config.toml
n_layer = 11
d_model = 128
n_head = 4
n_kv_head = 4
head_dim = 32
d_mlp = 512
vocab_size = 32000
activation = "squared_relu"
norm = "rmsnorm"
norm_place = "pre"
norm_eps = 1e-06
positions = "rope"
rope_base = 1020.0
rope_fraction = 0.5
qk_norm = true
attn_scale = 0.256
bias = "none"
tie_embeddings = false
parallel_block = false
extras = ["some layers without attention", "local attention windows", "capped logits"]
init = "uniform"
init_std_qkv = 0.0377
init_std_o = 0.00805
init_std_up = 0.0377
init_std_down = 0.00402
optimizer = "muon"
lr = 0.00305
beta1 = 0.93
weight_decay = 0.013
lr_head = 0.00496
warmup_steps = 0
schedule = "wsd"
decay_fraction = 0.821
decay_shape = "linear"
final_lr_fraction = 0.0
batch_tokens = [16384, 32768, 49152]
seq_len = 768
doc_mask = true
train_tokens = 347500000
steps = 11906
dataset = "wikipedia_en"
Each number is 128 + 32 x the weight over the matrix's rms, rounded and kept within 0 to 255. Layers, rows and columns count from 0. Numbers have three digits each.

# layer 4 MLP down, 128x512, rms 0.248, rows 0-127, columns 384-447
137187134174140121144121103100152058142100148143079131131137128163106153120156130157156187148098165217184126146110067119070152089124129140135113123201099141173150143141120125083135163154147065
086185125112076166079153100127133166161156145106095083182118126114122069141154158126067148117123099157136120158122139137175130151116072147125154136152120073110150145144103078056143099099129124
115124124107087107138102088104159095100170146159196123160134135118131072146116138122108105160170203071070145167176157170099114111142163131187129142166082108119099114118089042071161055114145168
124074126115188129160164166102113104088194124130122132091124134089133120123163142123186125062099121171132118130086126072151075120146137125122150153089102118119183166125177129101042144121111078
076045116108165068118166133161134137198080108120149182150186119143123141236141149148202126171146135134139172185099135124054068101174162145084117107130114167164140139135113092118112093115106155
164085116093172100127166088113115198177125138127141108142138133155121087104165140108095133114139159134122102215121168093125121118118144063117119083145162084113118169186132125084099122098141173
122085119157126094153075152116125099097130183138135108154162115062147112095113140114114157094089119142136114092157134108132156177149044125100169105108138080122177150093162139139133144105110172
113116139150147151117160105117151077187120090112177121136121120105095140079130098149116155111188124121200091176146104101157232136110108116078156066106083119156051139101151137126087116117129156
133199120173075107120089129128125130081165150201211159130195147138137116140087092158106151055147136168108090161092161126130141185134171139141128198175101154180121190151109104157199176103154162
169077137159145119147137149106119140106165131135141167093155135076155130144187066107147145121106172131173115143170114042092130141192136116151138162128160129102138143141142158067148155108075103
084084129097116088096094123137132113116127184109119149144148129126068151131172120202126129116138144160107123131156138108183128142114110118101082146106141164081109100132108123116135126132114109
112155134089061121152127130175165090157149113093127118134079125154186143127094137078099155153058167125107132155074105175146121176127136116137127115105092099125137140145151127127145166163142124
170140130100163145132176115154144151098111108155092137169075127089136153109162105143101137099128118184105116181123111091141070113150176185163129139135127022139177148128094111160191137100128127
122097139159183049145200173108122098145149153126071107136157127173112065123160101107130121144160096125126157138153166203110125128151124132099121134085167179140139091153160141106114131184096133
127114110135152149151094086134122103145117118149087129116068128117142132167096087107105130104158150113125119115111096108139137095147086120067122153122145118073115097067087124061115140109137118
169126122173097130055124119051091096101105163127111112090153123122095111047062101179109122123119105169173138140153097146174130053077117160102132161152115211149084139087099082115168091174152110
159189141154114158173124130111131072113132131119112124123153152124084103093129116138128104173129193110090163100152121110143142096154102112106140128049132128141112072100174126174163165131131145
113083131201150137141113123181160147093169173118118163159065132152166109096232123089141129153155192172114109075125090115158136143121136122122148111100184141165100101141187103196152161115066102
166211121112168121133128180112114068135156168074138113164101115146137184133130130120170123103137101124170149117168145071126151144100141043161152108167129169142089155088157104121117077095134122
110149120089138099135105098084120073068169077124085106140125126138061126174160122101075111087110071104109192184127136102151125161096116118123151177109172125151103199124070102136136095140130147
150094127149195159085082123120110122145104075131154157101130115148105145131171098162166122109178176087093151137140094090146126125092117145110138100070130211092137131198119156146188108137127113
131067113150150127136129114180126159137174148161124095126167130064192091158098127133150086125154129089093126111161151127128125180201152104111116135173096075134145160092160084164110160159092126
143142132119131096097121142173126133139131099117085131102137101125115161115110120110143131090105073105136109133099122115101078092158089124101117083104083139145190076149118130145123153131123147
145102155049127114085151082053142120154149138117106085125105115096113172060121173101119099166154111073104181143111125087081130092155070096116139064115115049071106123134120103147123132091148132
140113129100154106098149102115122076190137151172168134167110128097048117102109178187101187072119122077168139099089120099118149126117155120117135074147122146119098171056065168132155152110119157
111140132085120129132138093163121201074081055123077123116106135126121181108075114179051096139109101124158132182093059124108098099134139133144130078138141081157124136101109122112171068128107145
112180138197116088151138090106147201150133208125130116132123128148168166190133163095178133146113095145137159076146111156108125106101084218151122127164116159117092184127084134116191157180109149
139116143192187120123114141122099093230081127126153170100124133144133102169119139114218122132128101142150173127067118123112130129095122131140140112088101146127148109139132147129110137169149112
139186126157082157130146073062142156140141036177164116091112129147182138063114118146161108130104165137107111223164167109078065118109113092127139174115090134136202098172096089096109093166127095
188128113152147136118127088155144123064120193117149102117104119090099147227135131141146153146128095192225124060117145130114143040158164122093136090170078144115129132141150103090082155136102124
150102116140103097173149077067163121124092121148095157131129148109133149081125088144178110142058110150117144110127097108112100153126137125070126135137142120135215135137140174094157115094111106
117173116153162126114154102134163148169142113114160134113152128123188095136074136121162090175125091148089132108116177136098165137209115094077085086104138171192129103075133136110040161131114173
107104113121168212131105147141151111101130145052058158154138135122153063180095174086068131122152043107054086143135155113114139100107059148109106095069103086105177118203113137152105112140144180
144099126183106139100188074089103053076132133148063112117058129146139170106121100067126155052172012072157083145112145146127100138103130168107129129179144131180079122105123144147046101117103122
167207136063092131125082149118110094152141195105120140103102124094116142138092184124152126145166150101125114189118175107098132113102168126133125153137109166042115091146158169138076153137117111
195129122116079108120174088049161138145086148153129117188113142126147126110182171052164140145145107116127168113123217110081114082128153162125119147169095141129123140097139118098128147151127121
120055138103136105072087138089111082151088097136141180137127119137157118182135128138130124119118111112166111163165102104121138179108072050120132113148072125087147180100169099107166160106155081
145124139160127173149119105171119156120103101080191179150160119099160151070179122180148112100136140106106115125133227147072175188104142128093155098162119146068201091134165047143116125148117134
138234128097118178144194180150138189156130126147076159196119108119148136125101139077141138139151103172087119118113168141140111175156062151178119078090156049126137120128134098183170121098149150
090176131167118147078116078139102153162145122190110139107119118126190149131132138092131125216096167145169133102079091156157126135176145097140132147165106164169155107136119137131157134094128113
118153117193027133138080168106119149156149154111150160119102121152122142067166105178087150114151184201177126150150164166113128108138110130137167128134111134131085153117037074116152121105119132
078100129155129176163142143171154228140111137136100137126164101159169083106106133108135119175099093145076101128124108133094087127133145170095167119116135109100073091113153148159199142114150160
164094123123087084163095129106125189111159204115182116118082124132130082100152117107116124139079116092139143116144109124137109075141149123088142088149122112168169166168126124114158097122125106
125141118076157083154118077110142121165150114140166170078096128188061173172095134110139104130084090149150153125097156076131071091153099116117153149177105103113132126148123115109076101103142099
132105127134117105112141096109149141082099180100107131152126128131138110096130118106143118104068202186163123144160115103101089126093170169123107155180139075224133110152222201112157131116101163
138166126100167123153133122082144153109080163132125116151152133155136198116080134159097139139138084047102147111114159167119126126152154114111145111119171070110070147108101101126120104097184081
095123123094126145121083096108133155120195160147098104096135124097112130113060139129085125149107135073136124117090096105119150160092160157114104118065118121182161107104140157085085155093160127
170111125109165118131159114176142078066041222151136141117136116153100094170082074151175137156108150132114147084194145167142174072131120099172123154150145147087137092095080121077149129137081145
099094112089122110126181153124114161103147116160115129153135128103128198096052157148115108137138056130075125125147164130127126065086120112176115110159134129159111092127086097158190145169122148
117126138107059134093145136071110108152100131129059114161162126113171105129115114157146131110107147077155123140064100109158111144155152115093155112159094100115143173106127156108139106099141142
067092131055099154124148092134127139175168211158042103133107127154110164097084105084098061182148111104138141090120111161118135107114136197068099158177138160149141099142157130197158129071150112
143117115138086150177094104103163119150086145139127130148052149064105084095166139171122122120054129230120093133104088179152146131103060102120112113177198102164133172162107129130092138077106091
108115121094101103093181116149139168077199150114125132162178130114097131156129179137149137196184136117145105156089174145116113169111160103128151133083118182143116101151165146180129133109147110
147126131155188155138207153184171095158117088151099081166132108131166142121176133122124124159096197150159065175165132163137124162112122080199123170165111155107174117135150073153123091120139133
154228129184085166112198132122158251179145135081091116099106126145119174100087064133169121154108153127122155149122166148079118194103097116121137120142171114123125092210089148148051173102123110
132110132139168126172120158111145187217103173125146071060144119122147084072197099058102137076138138117117109157137143071116124094104146156142128099119093080108132155099176145134179085122143112
163134133175120175177120136120101078128178113157162134101108137099165134154153159131170115116106133191195164122168121137146137120062084126073110108127119107122084158143210146097085080180147151
128121125087088077089153162170089012077109070117129139139141132130121111140115110095174117186114156085086181105080176102124096120077117133132156128096132113100121110106188115158136093110121154
126119126147114122175104138138152102103089103163144170135150130119083123135048143145104118148148166127099107116087117113116147117140130121081142124090099103142128167150139146136105135058118151
137120132113117124093167138089141117138124169148098119065123147181105071164124168133076097163118178108099144112112071164209059113150148110058138103079096157099164098067114108143113138081137156
166153114100082138132120151175145111107118153155107073133183122108072087149185121121146130117094114128136116150162202132135125063153173175192160137092118180141110144104084120099132116156108142
124154133100161164152117112159139186151168157120110167130125125142123084106088113107084167086152093127159088128103136100102174113130057106097091076044120092093117122067154079124121108131103078
060154138134156140071176179197114173091118132100104147161164126095099151137140132175084085126101091151133121090145101103116117145108151146117129096082132142107086119124138165115069150178167158
098179136103135115151085153101127098154169144113103166156122130102163152165095148115138126086139138153117170173163095059112141155089178131132152153174106120124121102116126118119139132141139128
159101134136153075103126097044163134070075195190116091153201109166125127150189103075118102160160098139126188153153171132098109105139127176124152215054169174219104091175107102102140083154135063
077117136195123118211149043109115162161153131107120152168152117185083157085119108143141100247174136139174118144114135093167169057152052181150122124154052172175083128104091141179117174119125094
100084124103183111174167070081128117160083197073127098100116140128135105198088105088063122141142119146120113112090155095133097098117148130112105129080139160169112103138127127101111115157075124
105145129081201121146154175129082105131148115188137124095133117107190126204095099102131130130172168089156117163120124102182120126071087116073126108077133149149139128149120137197091074147142161
122123123172141147122104141141158114136108115138118135091142136167117115134169174156129132062152088126180143168086075076139187125141089120049152117053084105092120107124184087118091172144163096
110079130135226124091079146119161115100151147130182117138158114117123091208115154146135156127124162183099096139132123168060139118101141097145124158115145126120088152115067136084112116050097125
111086119123102118141160104092116106132109095109137138116118149126115098121129109134108110173104154115082116095075166221129167177109119143102138155129133182192111136154131121088144018142138149
163184124059134183164126132181124099141108179115117175126120113090128156143075111124147091179094111110108135113131188145162110150130137116110101101158155101084137104167103160188158152022119098
134173136135085064125077101162126110107123168168129131137138112116096142128100162108079086046141134093050083045163121125155150087131144126158147121122091172141119176147088085140208134157103094
142188125113211120166204096102134188114091148164129140169131133142134093079135118088139114196133121107124158126109116176175148135165135160095150195125156090081089100178147164144120120073143135
133109130096094169151178116129092080172146136134119166093160118128158200043081146099132116114103163092106058101148152180128095120121179132110125124126126107189162054105148159152136142083128129
142062127163109151133118158137143137201166096097110134127089146123135174057159117106145164111058095183115128135095114177179118179137112075159127138053152130124186110150110139181121175135138130
124101117093177162129101075133105084103217111206102100120128122080125117123185119120169103080121164135186075121121119114121034127107113128113108137120103162123161137100087134112102111182130069
187094150090114114110179107097095123125093139145098147121120093070074080159157125147133108120103129150138129159142139110085144142135102138131108124099092081057163125203103128159124102108105094
107106136145122121091160073148135143037154150151109117150118114178117172136166116153067143114114148220129124160057108134136121126140112152206091180127172103160094109204094123143124105136145113
164106120093126129172158128164132125150166149139124123153143147087048131008188129095111118164144142142138167093132109126092140071087132090150132148123114107086154106189101135199127146137106139
140112123123067147108149149166095135128159132132122147073124148103109156138103095139137101164138170195112108101150069151089058130161085081127122168104146165027138147118109101177152106124137106
117155139124176127104137181109107220177151111105125141119104139153126169145107159127160133232123055208140094155109179139166165147146119108108139104137163137146124146110132146124126172077104116
138076139133157142139159169188115132138143102141127131080117139087163153170130116168207126153118189137213121000159132119120119185131127122101174074136081163130159118095162174118186141187155112
092178125130130153134154109090141051120128170114152110135082125079217141083169142119150109129165102118164121125135156180101164165096151108122113098198150145177209152131152096177115127152126128
129153139108103180150116135129134112167115150156099134102128134126113069131190132096149154091140154107144087136175129122187144084093143120086142094130108124086159113161190166129132121168145084
127025147154165146093070138138141069133113182104150196147138123166136133187182140164125123046114156117152109115133087103085140116117183152153124145123125179123146114101113124129123189175138112
171121112116050113113176093160152169175100111123124166120117134144112202057027131151127140125114179080160100139124123115101038085108095113110114132119161120082110099100158144171128150156159104
144110136125087135104140077143095158175099139096187128108116136126210085143153139145141134046151152124172134121188084165076132135091076114106132120126133110113153116162147135067161153194114094
135037118149142117115176110161132062149115079163104113120167109128145101181129141183118086101093123196127111173079164117152131195152107153146141144188076144145192108114175097120131072160139068
097090116188126116092151164140111089135115111104131110106205146119072142115189172131098132074146024119088127148142118118121134182149157134126129145109021151065126157099103154124167089073084162
141091133102080202150062111131150134150114116075139156089135119080099184098190157084147142135160090089146096124180109158095166060132136131110178086108080176115176077118128120128130113141097097
202147130088171164128153143134093133155117060149168136146138133110101123068127101135145128149193093044084092116136135100160118117157171113122156094145131167099117141144079129129139078143145085
130188131088198113134093084105154188131140172155142093099120119185100082145145143150117129056146097155202181160146051115081115105096112100181130077117073132158120087029137170150120157166151084
133144134171076141119097092099137127098165174087077161125077130113111167134138160124101116143105125193084066138163165135144126072120124119157115101151141151156203098140125131103130135146142121
090061130134182140159077147125134182136134101114126074152153135126144150098179129216187134105153102151194117127160170074180086080146141168160159108061158124137108099131159187127133117093120134
107168137050109146086075158190130163095137097145082169157118127069168158202140152114126113173105120197117164089157134128103163176104145127164147110168099141158170112138126159133128157130125196
083123132136115149192163144171146144121155073127115126118129120131110143118164149072123102084152111108163111129191135105148137079100120160146130147146089113108102146084091168125158167197126087
166134134062142101085032130066125086099130110134074137106103123076103197172117140121100139195166089128123153139137129110076161058165060056066139082031119138061088053079047141087019082186135088
110165114185142215117195136133128092108171115102118172100115139165175145081117095153138137154121168092143150102116197093169170159099157134135133144132104113120163126173209125189121123160159073
149098119165093116123115094166137183067074117130136142210140130108110079119118169131149142119148125175073132145099098142124102122118134167128132178197091099140127059078139131154172098173102146
172088133133093173100113103044123141114123174092133131117165137135167202133135131149170095044140155101100163118163104108115111104146140149070110113160162091153161097164174138106075121164148143
179130120134127125143184153139129161130228078136134100081133125158118146150110101065123149102187110151094134127166141115094101102077108106101166068087144220178067202197147095132121096096111107
091127136101122117124134141105163172156137092097101139129123133160195113087147118100202170180133172180118146053149172121150145161159109124169159110079109093170059085151193126195175111083115082
169118119185144077128114140067141149167074077111140167138164123165116128164145155160132135128090125124108123178103114163146111062138142119112091111078154092133081174146089154070168086128112122
101205138105128129114113113117124139103140173102114138120126112108130068174122172114120154152066126136097125094145141134098103121135107171131138105070151060129089150115134124070096129150170143
175150127093180149138123146186159163154130137117167141180141133145081077118129160081144131160136123080144129142188147134135137188108145076151117120071144079177116130075139111140115151154140113
119111123154161167166107117148138081133103140113115101108111124098136081110085081120115129205076088133130105084115152247107126065206114149108108084133161194060092143138156148142117177152077140
090118123070097086067094079118111098133129174109078143164120117185136112233077142103101158114170091110203140136079171124170138176102111120128102106147132105173117130140120105090118082154096134
126116130152156107111099074161112086118094155102112126132206115124158082103169147181113121134197168162113130138121140103070167152165120108088137176113161157063127100070124159117113168136148153
123071136085102203175087136132117123194155209087100096131097120115065173192134132149115109100141126146144112167139116181139151103104119131102143075103088104046103151158033133141105152104126135
130173124132133111119128107188137169146119089135158114115133134136106149068134146078109147085148149077102149137108098129137139190106119124098146112136128133059122058167117158145091115116082116
146128129184150098103137184130107093171143087091136125157077153182133065141160148095161081068114156185150197180098118139097138155106039162145121148072098138100111131135111150073122135104174093
084096111131138084082139116104154140082146154126165152174151131150110117098161119175037145197136141088127108184099109113109151111160171128117091110197088096151135138134159142113189121156192132
168169141160106150101108108082128137110135144114118148122180143132111141053189105096137118119109149181136157097112145102076138149096227170154117166159075125140160100178138153107057094141128117
094194138122116069159140064104136154150168115109134113092103122163131118130154100164102107188104167112085153050083084109130151122110120101081141131121158123108108097062160058038097107104117133
097158120092083132111078099117134189057122107100114122116160126097076083111097103103134140079132170146141123108145143148116116078133129138126105104115147126168138112118103108076113154117125045
066098124179136219155135157138112144159115127115081158069125118053076167089175124121078108104148128150135121117102047188147136078112098128059141056135108119140109094153071104088056101117137139
121125119101121136150100109114113147114142154153161147093123114180105120076119058124124095136118054117115165122102175136157174103114130143095180078122102113118130155162104133127116131116111073
191099108124141188120209122114129179143132140129105122127146129115130159100161206073167138137156122118100113172124140132109090079157065113178166115123091132086182123156033130158112100187153146
125172135131206181148147149114090091132107182132121151128071111103111120117136140066153074162155148139096142088115135154142087108207081126139090110127169177088138088185148131099114188093128139
116141120111111068062109152152145120121117180129118154152146133146117094106104094091087102175124094167136158170107169099126128167161141136146135122179087150127181170189139115125129115082132135
095160141101133079149200126214121106145151136105137103111137135162187152060117175106150163173121148142090123198128129159108154163111120115180144114149152130139124086113174126223167169194151133
115098129102165128180164122109117146093127149198101153172107123082185103053148073143105113143099068184125112109169105107135176138092127140158100132182189103156229152127141128047167092133129129
154105115130120124107160108192121076097075101123153185152142123197118120050194113122155130115077091125178139168161100067121179104150146133153119159164163095107152149122133106133151163139116144
103217122108158129116068123065089133088142174134106123133124132149075094155123142158058152110140141171121109122087142103113123085114102086152100139157121147009076166067104092087053162061117131
134171143107126076148110098089157131095104114109130117080146124130083168145153169125096091139107183129134121179141151181113130114161113104166142121145077104126173113122124144122087142132134152
156109131105105129093138097106134135142115106137143126125139126111159131172077146117117129153153155125112119096130096188077092102146126115084123141126133097142110132163164129136218137178077149
159137122116121121178140139106128075089062119149094139133119158114108102090141115112121126093098108131105172086129097099137104132116126160133156143124090112111098109135163129136129082096128173